{"num_hidden_layers": 14, "hidden_size": 768, "num_attention_heads": 12, "num_key_value_heads": 12, "head_dim": 64, "intermediate_size": 2304, "vocab_size": 16384, "hidden_act": "squared_relu", "norm": "layernorm", "norm_place": "mix", "norm_eps": 1e-05, "positions": "rope", "rope_theta": 656.0, "rope_fraction": 0.5, "qk_norm": true, "attn_scale": 0.151, "bias": "none", "tie_word_embeddings": false, "parallel_block": false, "extras": ["local attention windows", "short convolutions", "capped logits"], "init": "uniform", "init_std_qkv": 0.0239, "init_std_o": 0.0, "init_std_up": 0.0239, "init_std_down": 0.0, "init_mimetic": 0.5, "optimizer": "adamw", "learning_rate": 0.000281, "beta1": 0.9, "beta2": 0.99, "weight_decay": 0.0, "lr_head": 0.00357, "warmup_steps": 211, "schedule": "wsd", "decay_fraction": 0.664, "decay_shape": "exp", "final_lr_fraction": 0.0, "batch_tokens": [65536, 131072, 262144], "max_seq_len": 1024, "doc_mask": true, "train_tokens": 1491000000, "max_steps": 12013, "dataset": "wikipedia_en"}
Each number is 500 + 50 x the weight over its row's rms, rounded and kept within 0 to 999. Layers, rows and columns count from 0. Numbers have three digits each. The size before them is the row's rms in percent of the matrix's.

# up: layer 2 MLP up, 2304x768, rms 0.0383, rows 1790-1842, columns 384-511
# down: layer 2 MLP down (transposed), 2304x768, rms 0.028, rows 1790-1841, columns 384-511
up1790 104:539517540438533394557540451546486516501515458480484520509574541399490478448474606462501416529515555520593605469525477410491479429462519577398539527485457456462488540395414530606414502534440581507481461433568464505544470557406421546584464375527412439498491523484452497529531434499476476474604491465447475536570559462513562528467465558531508545475524494444471386467487516416480468513428
down1790 104:485483518540533443509408493452544604495487462491458504499538463457580426470506620483568516464525507525502559490538486581440447636468593508536443551508504529444506484488438500442550468484448604514481563492488458486618506496529562480491527486551516522489466452631502489480503498558568530428448565454551475576493447523573449545442564514516475455538501544380466479597484522523472508566502
up1791 099:639534603548451495490473484502546565460393488477525508479501461485520567468575529487563505466549505539553580565459518447517484537458538481599545538512529484443586576575540433550527412444564436493555495566421485389547415538503538650452518519507475524554561462444426506545603591480559476466628476485412585627441497511484524566498557464441456541530370517440451468569433560537555502469428
down1791 098:560412467502572540558476519528519519533489473516377511542457528546481530504540426592474485420529437412557511535566472444516466423383534448499555551560545538476459514453474462551452517405517450484480479533507573481514528499515471498543520451595493526616482470487541440427334425470563425498435462458508561424546474519433405472522448454580544435504437495475477505470517469560458492503455
up1792 101:574521516474431541445419474506548482441518549466422470503460548485509530549510520433512532520523545580543525530481508475530494511510442507509483514540521506488386465463479570508459437494552429533559486471426483544479554547464419494424531504548449452452571407410591488494547569515574420503433424538542538536424509466455540517523566439415477492549511512495571491410483461523515502486446
down1792 102:534518568536502482475550533467403505496467509477411524437546429560474434468440597488454520491514467484470500526545506445463543562555416556570510530406444620530515478415506474507496582517512536513508467523494511463294569483455484574545571541506441429489575539547592609432414350457493518494468495507474490478467473402511500417493473538507547507467468571600473449460510564593568545538504
up1793 105:593442454552554528489587486534584524507556461501539538569516596478352517542508499532496541536517501505466584520603487485448371430547470569506555454539528454537560481505498494451519402533534391444645569576473552508450564542451482481474537469605541512454517526487458545463502487481463499487387521492409468604551462519534497536506508531512504412472501425499547347529517549571497415512498
down1793 105:535587422497517584542489557491485548436445376560449549558452580507443528552442453519536546464512570351542478422525544470585494543505493470435501523503634396523457451436510516488486569545520544522450493506559483441544470503641533495526498458429497528469506544460531542506467489475496445546536511547458444453479545501482466508465478525479504534483526447498573533474524440483511499503409
up1794 101:531548450509513454543478548467473445421436507499575502552432496410543459509546546502514431429465556545474481603525436504473458584473532490554501445508474540560516543427523491501526508457500428441512507542432468523580413545440554453515488474448500601502460507597428574498467494522478416472478595458538540515560484499483552569397521419458447491540476568457576495528489589407600481534565
down1794 102:488497471519568499454599476597557473502520487451593480465507306571608474521573547446508548575531600506546472503455454507517567531524434497616542527529522483463523486550558461519505477446483501482493600492489529427479419498539465540440541493497494491493498558491503483557530448452579467552421429468473530475587508518465449421566432482410488480449492503403497437514525472497548502511555
up1795 107:573479523494512513456407498431535484471469527511488415509506544481452434583526589460510430536528519492458456505491479523531460476568519518541398449437530471513451564452560530523438458594542534519502526480521558496524579423560530508563534517462468443567436470610523457430462586485479435520545559436438558581409520474439486548512494564535499546436530590442558569465456560509494536431533
down1795 105:480466516540414475531484624452413544464444414482480567590487626459493493557427376532480482475487572481454508594503510519580548556530536469469487411536523378474494537509457451403477531457454522395509454482535517500456521551495466527495564502468462446506538550455506474482496497422510508426373473434395531505549533486433451554461447481522443453496560635505470497483354577481438476589459
up1796 099:484511575566451461503443460484437466554515494544447487470444533426512514478466561496397433407593511480453491544535571468505441484450477595443562468525417536509472523476495476445481509482442459455433464537432495590497634557495498530486474449440390590592445431434510509529509524516512446418382549572469474494497549496503517531535516532462474529522551464483507474551497404514537544539478
down1796 100:491494491585513500492534599493483478504552507414444555461476483377491483524517556458545491492501505575490533455539490507532622524487638523451626405526543498482485412450510474479481498447469496468526567530495572501499495559565420454493473586495496560483549497597600522598448387476556450443513439488483504501470429551496510470539526414592549497536458455555446485639570532533592458572469
up1797 096:554459450452513508484564514521572504520513474454556552523379473549542467541484541645547534486408497481461515447540554597494408388485624480410523457459452472482519574420458529524510411564489450537449440541476610521560486485528495434515396540457505601519475427549455435523480509481467485431390496494336597576567523484532490517497508456428470456463464435576535458453490526540599496558538
down1797 089:478510546545508408462509541425484514490523461506381518491582527554470438382507492432545583447536521583448490513531487479446542547469612508540499524508600534522450410498468594601484572473492532562518566491434452428511444535451540517481585547579472591520543449439517503575515529469494554467544501466464544585497504607558484496476562526407456509450500430438510506448480502456445603517447
up1798 104:481499562521449476477426513471493477551488500439546466542561482555460410524459522562520505539448467558456574479601500447411462413511582513517482450422485545506525484453464434473519482500543476530435573506585526420464431466528543560531558504566416511546491396477505581482497560375552469442508472493550505561441434500436535470561457555543510577446491565500478548534473561429555505450467
down1798 104:412489467487428438629533554428514572574553448481435498454466512572554501571514521510429556528519364530502513436525452495565508509598441466520551472466478479433516553461536469466448593511412405527527467507481563519482548437506473421559480467581449529542508500441541496517373478499543523451497491585470499434506553512519480481488466515401511538495570449447476380524548422515559490501496
up1799 099:435564516430449477374426478489504571481500468526472438441562505467531527468540472488461462510507504539561500459403569411404553531496524567431512547556464436484417616527588437526529456517503420507457465483393508505535532500393554530454490563535497512439543385614516521516494484431498472541486510489460535551528502540441502520573559530458485502452466553432506519527466562545540485452430
down1799 094:473444495509441413476494492469394571366557502581530506555519259521468323497490496548522494444420545478480527549556591563593501555525506491546558488519594486442573455503477511492423447454492532558527531494500553479504456493529485489509460553417531514554478538507524509501490528485546523459473463536591525546539528493600460498538419540458442520458431483617544495527453453441491529470415
up1800 093:543482571478496409495443450460536505581406416519575483464527458580565459534499342463455536431458466446610478529560532533434462508437427514505454572444468520447468482466552552524547454469502501529502600486392510504507621439546481522492413497503437493514471454441510545479519555441512482496454542536542492527499486515459480467485492596437477569533486488436538430412487497447399472498438
down1800 095:437528624567466523534538466500427459538483413577561433526496218506516416493422436538509505528521578477619445414444421491491541390540512553432504474446540486472567513505384448428573569525516533552505399457521532528528486462502434611523384459470495482522448545510510567498496465489466501545425495498454441517494483484610455499526534648510515529448520487537444485456402539540427520528499
up1801 101:501439454518538456457471551556580534503549410540460439570569504455502473477548506498385522487559497529481462502587501571509519459445419506531540557489446445468502535591480480539533514517511585394445478494363485488532528579406560543488492555487417436512505480463501404530474601509394493417499594470469611470555569503432476573510556524502559491539549418490636500436426470558442497570466
down1801 103:385441496454553530491474519560463521386561494433536498489524295513461419417471579471405490492492450527461536498428505546515513482607510581414579448521475586441482521613562492591524527545505565476545397493523405516457538495461556455462509504501533549517453496510519488593444524487507461367522477518492490600503592534517470391519560519453473450475526457456438597472556531518451572490520
up1802 101:453478487554571504444456488419502501548471508473496437556379570483561499422432433511568528553490549500434467496506544447455579426532418514434488476452458548475438608480459517492528427473476532484526559452473436438582465477533520533500517432408454607445430515465488502501510520473403487412552489487510460485505521485462506481377426462516498527505499592507414528537417442485457599471563
down1802 102:586565460435467439552442485509418434533434541363578497432416575493489512496417446497456419527416490542454509512506579533480521429553422519490490424436443463458539488409470527605541450443506507510457540525483546600542474457511597473549520492506565458475540541438475465566549495451496448498462483462514546506489487529439503499474399490453508533454519448551582472528456495516515547441503
up1803 098:525459577494549415532408532543460487565484545515453489492479571584523496505505508455460576524500483561536514551500517580488536535446512484514457409467500504458565521461509416453464457477547547475490512545503504498464560457556510529478548563484538472489433570533424447502546546426440455541521531511455547495559472498570499532562451561509467541446530441481433515387506453416592473583457
down1803 101:472498594399482537492522512540485533493480499600490444483482476517533438506459553568541535430477522464400473449457481520477490502559536496522498486582527528510551472428471446510428597491545508468442451524457410458376514489477531510573471396490464529551585572420530531540467460429543505472422569456568582454459490477425454495533496474463507479534507557525503524480453589496424478507514
up1804 092:461548483558470395453549487507586464602426528473534572531532540437424496548473552442444516528531488470512595567531481428430449443542474458551462521505541521417465541417490447425520570570557503439571454560466517484555445599499449491463509499528512464526476467450460426527441435532596448415575447559463578507560572464578520462413567479496399449508494509628412482572497568559510459380610
down1804 089:531464524509538519434450469516458510460447575479534420507551407492467578460499444438474552467448528527549562547499503511511583427574533445510439528450577540500538445487531539566523591449602530575613517499551555510440468488521617537563526489543550460596539499584509444585534573529541474426452552456513455486437488474420434519425438494594573532534417451453464537436568509510533544457564
up1805 108:465428458616494430478430447459457455545395494536558467496572536560545542477430500619525465422489478614548598451501520557539540507426546509511471503458453568555416497507490453519566459478510626555541507471478527501494486534455420419551541446481548498497523587534419455546470572431491445480529494578548498456525416485455480498428546579436574444560456583486450555534553567618499456545451
down1805 106:526565530491550465453577543424482531446474535562602477523539550507490501438502538493449410459399453590546535489501442557438501578418500473550461521439521530502475566541514441558481475489490585536523518547507510503449492506514460503499482463486494568572486489578530421518458573574524556514494449499522480475505461477482475530483492429456540487444471434507541503563518524609491585633469
up1806 092:541530464495396470500504472502535541531430456520495486575469497494399515445447508485478475449502507480405548566506540453483505407538358461534517462544512448393548570540505478463478529554519435487470546475524507469458520530498519540597598461519335389603536564515578486543527507390509449375466514463442544473418597529548515545502468532488552494532502508555445439529556510569525564490518
down1806 092:392501472466480542503567461459528474593480503428534499588457531510501453466484497385618434435444549484580566484471514497581502534431580604473513541505568482517544477577516597521480477500558447431471485498471594481527503562516550505426594473491496522475477511499449551534552508572478546504568477527499450504523485543467398563491538453486463558546517415495483533490528550480555450429506
up1807 106:508467513440526446407499496529419460507494479424488499428543487464539520369524547522517496468440545472491577418576482547439556509547548483454450493472479437472525541470501371461520497493469573515445534423399578489505559527485454539558547578549428480545464515491487472575439402513458530566586508652507489533440570567547463479482480488480488552538394475524457577417416521498496590540560
down1807 103:521438500502478560503437584469494584534418452629520506523554425385460443467535544543542354529495511552536434460523463480472489459530594559447437495538518550525366537498458411532471538544566544491454386498460441447413531499490539527554535487526511425518479547560475366529405472616530552492480480509519514510585486537421487528449538529521480514555499532577458490483559432543506524550521
up1808 103:436525506461566512565464567462556555469434457558503438483472542413519556459449446492401530524434487461427520503458448431437429517440576578472443518531512492393536493415477473475506489524557624522418620578460534452542455481536495507443542475494567539483475478518532584415469496384502554455541481435551421458576488448480515505524416527442511516489552467446412536536548442510499512377456
down1808 104:429518444477578535590539523536441597647544452559565580481486608450565592483467538470524552460412493388521498468552418410489366476505497490420490491451581529592382540423587554504459545464554438519480531485451596502613557498548518513551508484473519500475570484533618495557482399498490478440485485555487412517495422468478594487536533422460449525513472615473521547540414541509386602586472
up1809 103:490501634509470449400529521479487537472445466512510574468545584461455457454480546496388427436513497475582454433568427548470529459488526545521419534487513431560575472565519477581501512548562412514501463547424572487489576431513521461549633505392421539504465464592495460407466515522467506508502481489518507509518457479562460465458584484477536496617472547440515511447586470645505509437511
down1809 104:508407476522471424446498513460614502474487532555544496454502493476512495525550493537508471539535483495523467591578559498440544533623387512493505432499464493557508519447497571452493541467524506439488516566513500536475437504434443500553512507542431535473484505574613550536531471455537412467477524426501581473524487468517555537473436429532593453410562462510562509448432501520468490530593
up1810 100:554464455510492480551517526478405562414465408470499529459545521433501486508533524490545536487460575454577440430476487525528475508409401465538458586428517623510595495501456583537509426510512479528508522511455436554457470485490413419546449486537502455477538421493476456508386499499477503538446579613464518529562473479469576626471455492484466486438601439478391562563449508537500456484394
down1810 099:499550462527470508642462530496434473478567441543526557420466473457485451538445504417494559466529438533444493542505424459471550555437557493544463492487505474487577498521374433443480443526555535478487575530592584468518483441503509574622405461525515575430507482490519492643508554462394496383477561435464561528517558450496442541440539499535505449512467487514413465568514468470522575477532
up1811 100:452546428423583469463451468522558407493474512479481460567467529513558459503574477565491529520435560531546456446586462505452419477542491499501413516505503474413466576476559454536553531495548485460492553465473566445575456550510454488535488468518480538563447533552469529456520495553434516486534575462506471451454420478420501612568559488450558507494396522460499516461514474463451577578574
down1811 103:387548508512471488485539487497415537497513467510567434505499301554513429469502447542539533540463443519494499415477465523457514496591462501522510543489530636550442526544487516516472576544484480447564420420516586456556488491545564460505430446416602471701642537498494520515530546465504447484555412416513476476482391568551453429440411565577393464418442479473576496514508517502411515477518
up1812 094:493525561526452447509582656541572426604463542493538519440446527552515516567559541474443464535481480453549475500530596483575517513450566478371609422438417555464537470443472444463541481499522522500526532487487493523497507576427520478534602467573458486528526569547559466467495434442361592530523510422458467524534546438553603520531507425531522414455431454445523534453409554504534526523516
down1812 094:508468542468444453439437538524454512596503565515453547403450463535464485462547557581546481513507545452505468515477494493519495470508447550455476590583463443482470417483491464514541504476441528549571521504448435471510448520525500535567505490496500599535461520506488464498404471457418566477561476551516479440468556444475503445469512378580597570467456615486503458534472557443519515404611
up1813 104:540403488461503578496500505485495453569472432556469469468486496446524476473507494487445567419497523478533510540604465500460441474442448453597538469492476625595534543467532567442484476508510459579474552530469468540442485473457487454428584443447416550556529468539512493402438493508500487505489513470395596531487479554551505551440537543475562453479463489480410425502503551489529543448482
down1813 105:509434453482522575490458625428541466571388422548500619490513372558569614494474509425627462420504484478515478503591473480487524568501632637567478527537552418569467545603478459485550477464517521486534514475498602447523497545517441479507442501454525476421577528534444443438420470487531545509492460576534474434426488525384403505546497547553442491498585506672457464472506570586487497528449
up1814 098:488461487483497483474378425513494544437531439583435498444571489565484487517501609458447542469426428586482532544490556523500568373402514487500431421557452567522434606488464462472547364512504539483538554578504554443599479488513571542486589555598459557509529565554582494570426370529615477476543513467401478551505598455536472470432477480423475487479484533448418434459458433457483564439519
down1814 100:565479498424489554484521610497508516507468447491478523456497415506552440436465555560489437548472411557492413397439533534441479498493523557503495475520480440465514489417526479545508490499407463528582489539481448519435472489424583485520496482611498500546575600472604532531511517587470494534562448481550463429503517500491487516490508527553505483404543630522485466541562426458410456397566
up1815 100:561496547504527580512463570553521559467520486566535477498456499551557437562461468427525525541450490538524617456489502598477512517521428477427555528579403549527529555502566429388492494528513580461383468522461499444609506451469437525404439485495482507513503541486481517438477431466588532492494580482411464540407531537544576441399564526475616545532517530473489446494506411570460495401481
down1815 098:509559511578368513485455570548517566571482473501529526557459387464508463536437522558471433497480518431472503553393456552498492571470494550475620471508568387475502514582493535470484561497505435577486538496480492542530531444524500583521475538445539565486478587441369475456471516487471502452467437458514505517577507489473450424514575497590468592493549446425427510553562432505518466523510
up1816 097:488560540396472578459572574485482503491466495423491445517492451494455458488496535505469519541426475588520540519482463458564432574464432478472489519451470610482515496476538498534503407467488512557544548431474423467540481425501519508574486427526536473486459550480511559500529479492478424519515484443516509510545603466613489575523543492505498506491482559427505559468472567549512501492447
down1816 099:451546560469406372499539506518470450523620456429528498399473549473462485496500486466487608492545528566426580453593524483583471436476533417531515445409457470551462559488470482514472433601489489505513487447453467508584581522507484528520610529529560463530530595458630568476576523526447432474559487464455511491502592509442617433429446466548459595558505591544592521503453500480558480484565
up1817 102:457522517590512519563546565545422497553535461398512603560472506526470546554634563578459502433540545419520475579446568473510372427477488465419521519536578570459512615519411489471532525512535463541536489482542492456470563591539446539579515529515467475521520433443459506408522430411507501486491527496444445449432409413471636465531549544411518514518486550488399453432479629557558462510396
down1817 099:563443555531501556455463458424491476527491433543515541500504360461451401528545536496492459505482536536516450480439464448562502484476525450386482425482417404578536423469516509549510538435462535563487553527454472481441418538548469544482502491478509518562439506552530484465450461498458457458467449527531451553530517539539394490452419512479592591504577388458508583548479486476464498493548
up1818 098:622452592553509475506493558441631447481512520483455520426520504554414463452403561452473546528504540541528478463507478568433524507438490497501506516459474387562470557498501515515498522526508453452448452552516532527523482492469487590515475450494499498510458456506528452498434544513495551532462426534476507521512494467452572497538485418491446539420500510490551501427433451493443504470492
down1818 100:478520448374451637435457557466486475511510572494459495507568602384473490569575544359511498473577521461476416465547487563495492389486477539473591508486545577454514474435461514460488530419458502541569442433504506455615543519361545498512458570567498529498513501519523471462601444495501477526514497560463567532595537508485560541484555575532589620543385465540495497499505479479445557543511
up1819 101:520567485519565403529505543492571525476508513496433441471502443546446475593411500514488476540514526492562480456483579402495513474545539450497531465576520593513483546503516561466487417545488558492476492588526474610631477458508435476523498587596542544495537544533513461546438573484489490507501556487501547570535535500585520487496539487444491522538504513531558531506437490436475435475434
down1819 100:517479491476503431565506486557545547502471580497439463509480549439496382536478468529456535486464557539549486545503575473533576459486454446423578540493425562437449569461409477539404475499575533455492436525473480526417539485565544457476433565557497446423528447488424506420607527478489499454559499572446468565528550471434613497521536569425554556382473496533489508459466470524504408529541
up1820 104:506549509586515481423565524487612512509477454573481547505416500604457523378418456482380442535536453480468542421460463540398518384558556490523481484545533445481604516484540546444528499476522376434436607557448456496446574614529506529541554556484519565468505560422496481452481446444465568477476514479490548474524448428538512602498500490510603428542548432485499509532440449545501451488513
down1820 104:516526564517394511508458516444607385512426526442485520478543511561529484485494516417500482522507540350564586494528463549414566502509450439549573552467464462379581450412508477544497500471557396522442530553478475531418501610510362431458471485566500545600453542488497539494551497456448467414531478508462527571513485446500379506446533385378469533543466492524369444501595402465550441462589
up1821 100:514457442519495461511504475503557578535439508501530519431577577554529443581435524554461505566431493435489535496457473463542513453521497562495512430441473514495458533472495521510540504527495455536481560464436441531552425493443453510510540513479561447489466447565466458494485585516469486518435512557419492548497550503470515426585566403493577499548494569593446388474568633481560474453546
down1821 100:508484524420497442503533534515490524472503554481582470487531554502377531512599477573442464385602625524509500422456468558572498437476540541504488499486471530532424491518443444596549460519347503434509460456553531559537499429459535517575477494514483520503499507533470575450480488397541434504548603442518461475465473540483514489476497475517509472551436507439431599460464474367461381488512
up1822 100:499547538490466479475400462471488535563454424608465504456483566523515430459506526487514463496473542593564587439461546518472443502407492520494439475554471537527439543498634462419469488514482581465440582493521573480585551508434455546500463540512491484540432431521512515563473488422464405512483444574363574515457469562492498560494570538490468400578542537503509530512483553475444560556526
down1822 101:497540470498500608446560445439503566530514507598521511445462587442472473439527506448560436564515655522458569567481527494453500448525523475514441494510507465569503553470571396464468393547497568412474508552503550491547419570497498505410489541531521462415501534537482541512466437571389504527530559508532481595499497469514535545500477487460519512466528583491392555502545527639581555460514
up1823 102:509502515600535548490438494510475457551548502579424489508407516536510380523467577570473514564467481599478504509525431404506552465447431543452488413503606557455479542492528627563530490567341465413496553482465573532498530502458491574531665503524445532505480461428472494455442455481517596512514454461473449562519496462550482544496452536455443462490374385421495465410492469506577574481431
down1823 104:465517573501540557549471497489492597492584388528490412416502532470464532527423575489450463574497528517533394533556421520490517550473526430476587526476528484486457464490469554413512450431546548473519514478528485482495519520538571560524497509436513497428413466527577506485538596542493552466433511489551434352520518563499443404541494534516468466462487539601518442515479502442560512487535
up1824 096:513358468553584531566490568525572509410547458588422451508509537564446394452499536444509345512550406433421580513522484491461425524485508487501550509527480529526474518420554457395528511498455464506477588561496480499460500486482452623471543506475448507479577495446514429479426519574503410446435461503512519454504502488506507530461575522424518503426488516559474555517497487509607534504530
down1824 093:437567509451489567464502420570380495527508516592550394526553182469539503553536513477432443444449535434445469460538441652470511553594483495486438522555596620537493455504425477545500485463456534494503524486501571479461419450557469494415449469495524529517524527550555511517501463425505430465380466565458557480401600483518463514511507625513457561487487501383362504493510404362473594501553
up1825 102:489510416475589557456506449530501502552438525495427534447499487553472531516459561493519399526451591567460500522556547550495508471510519454525413435533451530468492502456503436492498554534508426492551530532512509461398520632540487522607453404532471547487426556536457406528408462486469453443477582525458470499468516538475535433476552455409546494495503499510535484490493583545484431516472
down1825 103:494576454543542499426514437535510448557611540524506517580509636478498494532453505456517503445474545485468542512439425497576479477425442487494444491449554553415433499514519517518461491555451412534457525523491473562571422609475468473601493486451488431489460491538499505493556388561597460487432566447439523507497560511460587491518534522455505516583508591551417510470576436422521465481570
up1826 104:564441453453525552517475501468566462443405503580513476470489490473547456450577537437504530541418591541514461523485455550533493541477571614491549560405522526474424580514580512462467591458557425455385522381482427531504478478506468474576463552493405571423511508390555526472496518385458518515447602519410500481445525437520525567543585505497591460445519518482480512486538583455534575472579
down1826 105:456443459527509484471536443584519567432473479457487509580457681514466496482491520536609533536533605557446506610539529461533486532441475535514586497485535523532492478465483561439464497506476512378524556523491512569508522462504581531526412411554448516529479458439488562430375555522557394455551523515437558427466571550560581576543535511561538472417492504435449451599544378552507442544522
up1827 094:468514474471500486455607490480462604513406501555448549478516557472495416483425519542554499496480606493540557441503441431583488479457517476492490533495570499528486551479442450506550468545468542518497427517520532521497539526456455532478456500514445554495503551483570498475442579467461549458492583521462488473553412439512490549401511436512460538505435500433447481487541528624506469474613
down1827 095:492555518529553491467462582451559494434512490599405500430435449587511481439507526525460457493514436486503430460494488582455466443525544539509447467553542468596520429561522530525551498537506475538520500477452476497413581433368538517511488493548548536476498482525543391561515387529500474455535531412471523537371462474523482567554426484487573538536506500421519489536558503555364570478595
up1828 102:508542487382599526451506545467523420446518459529525413467463539444516532495525531495434413532512541461522565463468441491473508514482477415461532577472538496438492600452499487533538555479449471456432530467475583459533443577476482561531459415497440549522514400544518456548477461427493470437529432506419494455578451508489497577535540494494479531552421508487515458395512476520373510505513
down1828 104:527519483499394578480539491523515607467489530497510580421545593529456392528372560510578469510494528513530510496566519448560592468507518502478455498463501490461597577508462488520608486468420565407479524480461536486469533501473494490486532525396592495520493463486451501522466531486410491503540556472467424568480523482473594500556425504393463559435484540492543551455440514499467486520485
up1829 100:454499577403513509472496539460472479544463513585467438477544492474462555476579472491412517541401526553408517501461475526384463428432433430572577477511551479425449500461498505531546489483509426463494472436451525414503590458406456434599464500427520529511533479477504468565553555459484471492570511546469514550488516427562569512570570484436496569464531528483459522470485598574550502394578
down1829 101:550454565541507517465598504592565478489588523436489457526541465480503506495465428544441332473481472425485521510573439480423451576457508556436568552408528414542457496498570506551472466438492607401490506566507503496563423503396445404606486481487417445473430515467489539533408615502449482493570532459486557522360418482502529531523610472582509542639422508483432550512424497527521533523497
up1830 102:597475470515497421490449521519486475523436479453538451535453547448465418535499430536558501503460503575503570581552412493494404497467509524448521439517486572467543591443481479381494544404523540487499517645547494479445531484465548563585496435511522448485511501537474469415522455391538465496478460486461504488600445478457515552427471461486572516418464452460507451451592533486514521592533
down1830 102:531550474472568540569450440533452524613436386530458593419480624467513495444460429509468493538540455471532527478477439560465513437509545501550513542485560460572478545504516486477593540541501453558495457516434454412441434427507398418531499478514511532433458476555536498474444605628460477482539491498580460453506520477474518470471534517549519478520478553413508488505585571562547512513507
up1831 102:535457602508457395498511441456520396447518472503524541451515556497596526478540490567590420485599436506525560418483424452558593542476427390505507418574563403441613491531452484510501445411588517505556468514485467524532459472424535423527583465594440657450511521462570509498432531568486523472553507519433525503558470501533490449574499402503525533581441534539493460514500445540464519464523
down1831 101:591477541494594447478479529455519507547473521551483542448482454600457456527618463537494500450475474558505536516481411475565550505476526495569533616527401461507480522530536456424471510408448465450499453536491474515458495493544559585482448492568550508589505479522606572489414533436588492550538450459509465528490512548499495513555455502506516451601497503451563418528465552549446474487476
up1832 104:485511528420531458445468474466575512555523504558545507518461509626439438456567509502447462490444437489480510484539500436546497453488456598493456420542603503550432517414422516497597529593448500581504457518488514521569502524442584454538497575581591466515463402429488471563481518438457545537454480526476539528477387495436550546532526473483609451561433429505494505469417504514422511449454
down1832 104:487539518563500429498552497535468550540513477515482518558502470469485569532509443463488467599562476498460595455506414438461554417488517396515489480525441438431565486550519540474474490493603463574522557480534543392513504514538444460541480511473504467481536511477506468491520444533495451581506526487412471526465441487535509457521458532479499520547617535436528554543476502520508517537503
up1833 105:485414501495542447448568467481542511529494412501607592492515444508458444464527495473402453668486568483483552565470415469496452545461489567491536476528510648507469548461542544523541562559453570522540483475513478438443423520535487498480572447450405586438421505487448450452556560513576459556591489574573547439464488473504542494536533427547569485606541530492496425424566414536445493554569
down1833 106:533488423478425542449529468496427505413520483512405379427445611480471444555517533523543567495435570451554468471549404465438544444503517517396518521521511467496510473561473525414480414544463400513531480509573586573544532576469515445428458473535480488494515562503508504563494586440575509445530534463455473493517577499544559490523513576548609563454632507473495402541529556445428485546493
up1834 103:588415468507478533541464434554498553578445461513419542492473497505519507542489485517447525511522584465441599507544476526419494582422538500492433525458522447510453464467546594463539433532508560512456475549539512574461539601509480533448499545407464622512453486468412503454527523490532522485500495487546532616511548503547529535531485442447458568512474623440459606529448664524486499451507
down1834 102:521435545551428475507542430492474556522568530566489506488531444502569500523478529544468543525482511455478501512421535539475440430501398418424473506464468499453578535538466411446569464615530487536491512503442502504460441426386519485520459566569669380443465556564390510489527512518474457489557468523587473513492537582523560577526569403436536482461588430429503595566450617475411493602476
up1835 103:549542548562474451466430540501415534451494552567461510623525509547554498460464593468448467519527485488425556537458562464487422538511476517438367514396544553424512579549416515499573529499490539440484528557479458445495529511390490505495475501535511497494508483470587494402509512441569454550437477517468592439558509484581520504491488567516563458472429548512553497523424500631566413518480
down1835 102:482441547529512432538469445532648578448504497526552460558527586439500391526542523504501507502469426596500437462437478490585492609463450562486480538455426516483555530571551437522525495468439486510523530461525406431547453406478461530535511556427614502619529483584521523512504450464470511457487453590568498517534616484558460510534456494538522512503490435475519440502472519555418507415466
up1836 101:448495513553526372551551546483463526445459447541585503473507491485516434373525467482506525518466511514554511466453564539474479515415510509624465447454539499550450599442513614541640522600540433614505454492511548525482498413403486432502527435483459506540494530536547617504541391564414499437537463491449456527551448565420446438509460524468461515591476502548470584547525525505481488496511
down1836 105:551500429582544525507554504485475555547451456543435520581437543457500504452512483532517490475481565567517565433559410511579524545518511527532568486557497555465400463546542482519498587508494488489490544478570480538523475528579496503579496525592492443467514477506450549465527514507459539503516554478491445547427519521510576515608494505525471475527483416590503497487562579511502518512481
up1837 101:463472589412486504444518579508600510578450428509495501436521485455445426567534457495575485515539458459573575428599514435458570600521474444430463523427531556427523455413449515451567466509483483501425555464463574524585513534518499528540484442459521549554489515579553531516535409442568510390476542506481485445474551521495481545560422470492521389499530545533576515460485621454486485502523
down1837 101:502486546552510500462444453574508478511482573503461468484527579514449544524402538509515550464466514600496433509524512484475462449453650536481558581507486598555483430488543522431474489408433474437462548584478461412497459491597482474595551487483493542528481554451487518444497606482560560437509526404396464516500509379530336501574520505496533552491476486581522485467567508550544532567421
up1838 102:499579516626502447414510473527522569561518470552500476492466545498484499406492522495484484568514516463480581541466457501460405457452516521434432474475482530566588588567608557482508564468495556614544440515509456439525552539536486512598625486386410528466518494498485458537483517527519510436469517480479612478467488402551576429566451548477584491461473553522456576483570508438479576558521
down1838 100:557590541490493489393565503565417546593396489500464440576497596502381465559463514563552502451482506428443484455567489503409566489485531459460443480416462503597505547501467578552492447461499494442526425511568433517442452454488571494532542550494521516443441557464586574520509490569532566414517513496436538454535455544565465544485543460542448490496501445482528474530518490430486510499466
up1839 099:547456467581528505458537372530521472520520483460426595520458510488486597391458450551453477529385575450539588553400427502398587588475532562546458471512606453468446434531497601510549499439458444446447483577479526429503564549542461514529514554564491472498434495538462443453490403456525506468510552564471571547560490430547498469460467504459447437393519580520456564541496520437470452457451
down1839 098:584495522459549478540485544484506519488499418589508508413443498547478507507448488479469516553473528527501545519487446551523464374553520404486466541501553528538531433407512492512467448517467550541508607567445508547460508534509464537473535462507562467397457543593487559491577427536437446543514471468553531496483475471477470461518421583567470520474592547456509412503478577482454449489513
up1840 102:508503459534486458530534487509526495549462476562514562421459539489541496502431506434539536403477484582511594571543494487578474583490481553553522552411406590474508536453473448546447405545507459438451479531459512518457546514443501474499499500392456441588479587543527459378593564422461525500502499473510512524479444491463573553486498472465559518515451522547523476484559510542530391426496
down1840 100:607535501455486501474455373456591563506576482444562497436626348540472541501458520465579502602584495551499532483507547502532550503499524443490453455452496418451492435518494462501536565477492493456482477467454404510570617410420483479516560511505492451463564507519597513429513505501502548433463493531449537378516444578524446422506577570420510512408498504490598526497493518460557551552516
up1841 091:561411599403561542522434437545488652511516546475549568489476479563443468473533432490553544547408502457494496490555534412527389519519431429460522467378505500443381563494479522447498502509492454552590489492513460465503466495463512423553479446517455442473592642507477464480492524496540535537574502536510453548519525468472445510558555478520518420512485422475475524511519499455560436516380
down1841 094:519423495556491413468517472576422459481438447482412478627560397512532511551467482483556477494464586513514451444531460429471564527446517426511473539585472427470464522482489541638602451560496550472469544561468470428511501448471458543499519508444579551524428499539452498503423477519534447435490595575498543523469468614412543515476479538500531518535437491445430453496515519437605550579541
up1842 106:512497561451514438501544477542429455607424407461547429403498575435408534465468496451460530459464481583480544566566449512597526570475581459477455501505550479521416500446418422428489500390540508577499528401459449451514457478530416481554405511481481487482486485586438437545484551538432487473511552584469481528430373448519537563434434522470396484527472532469545467468508522577464434383549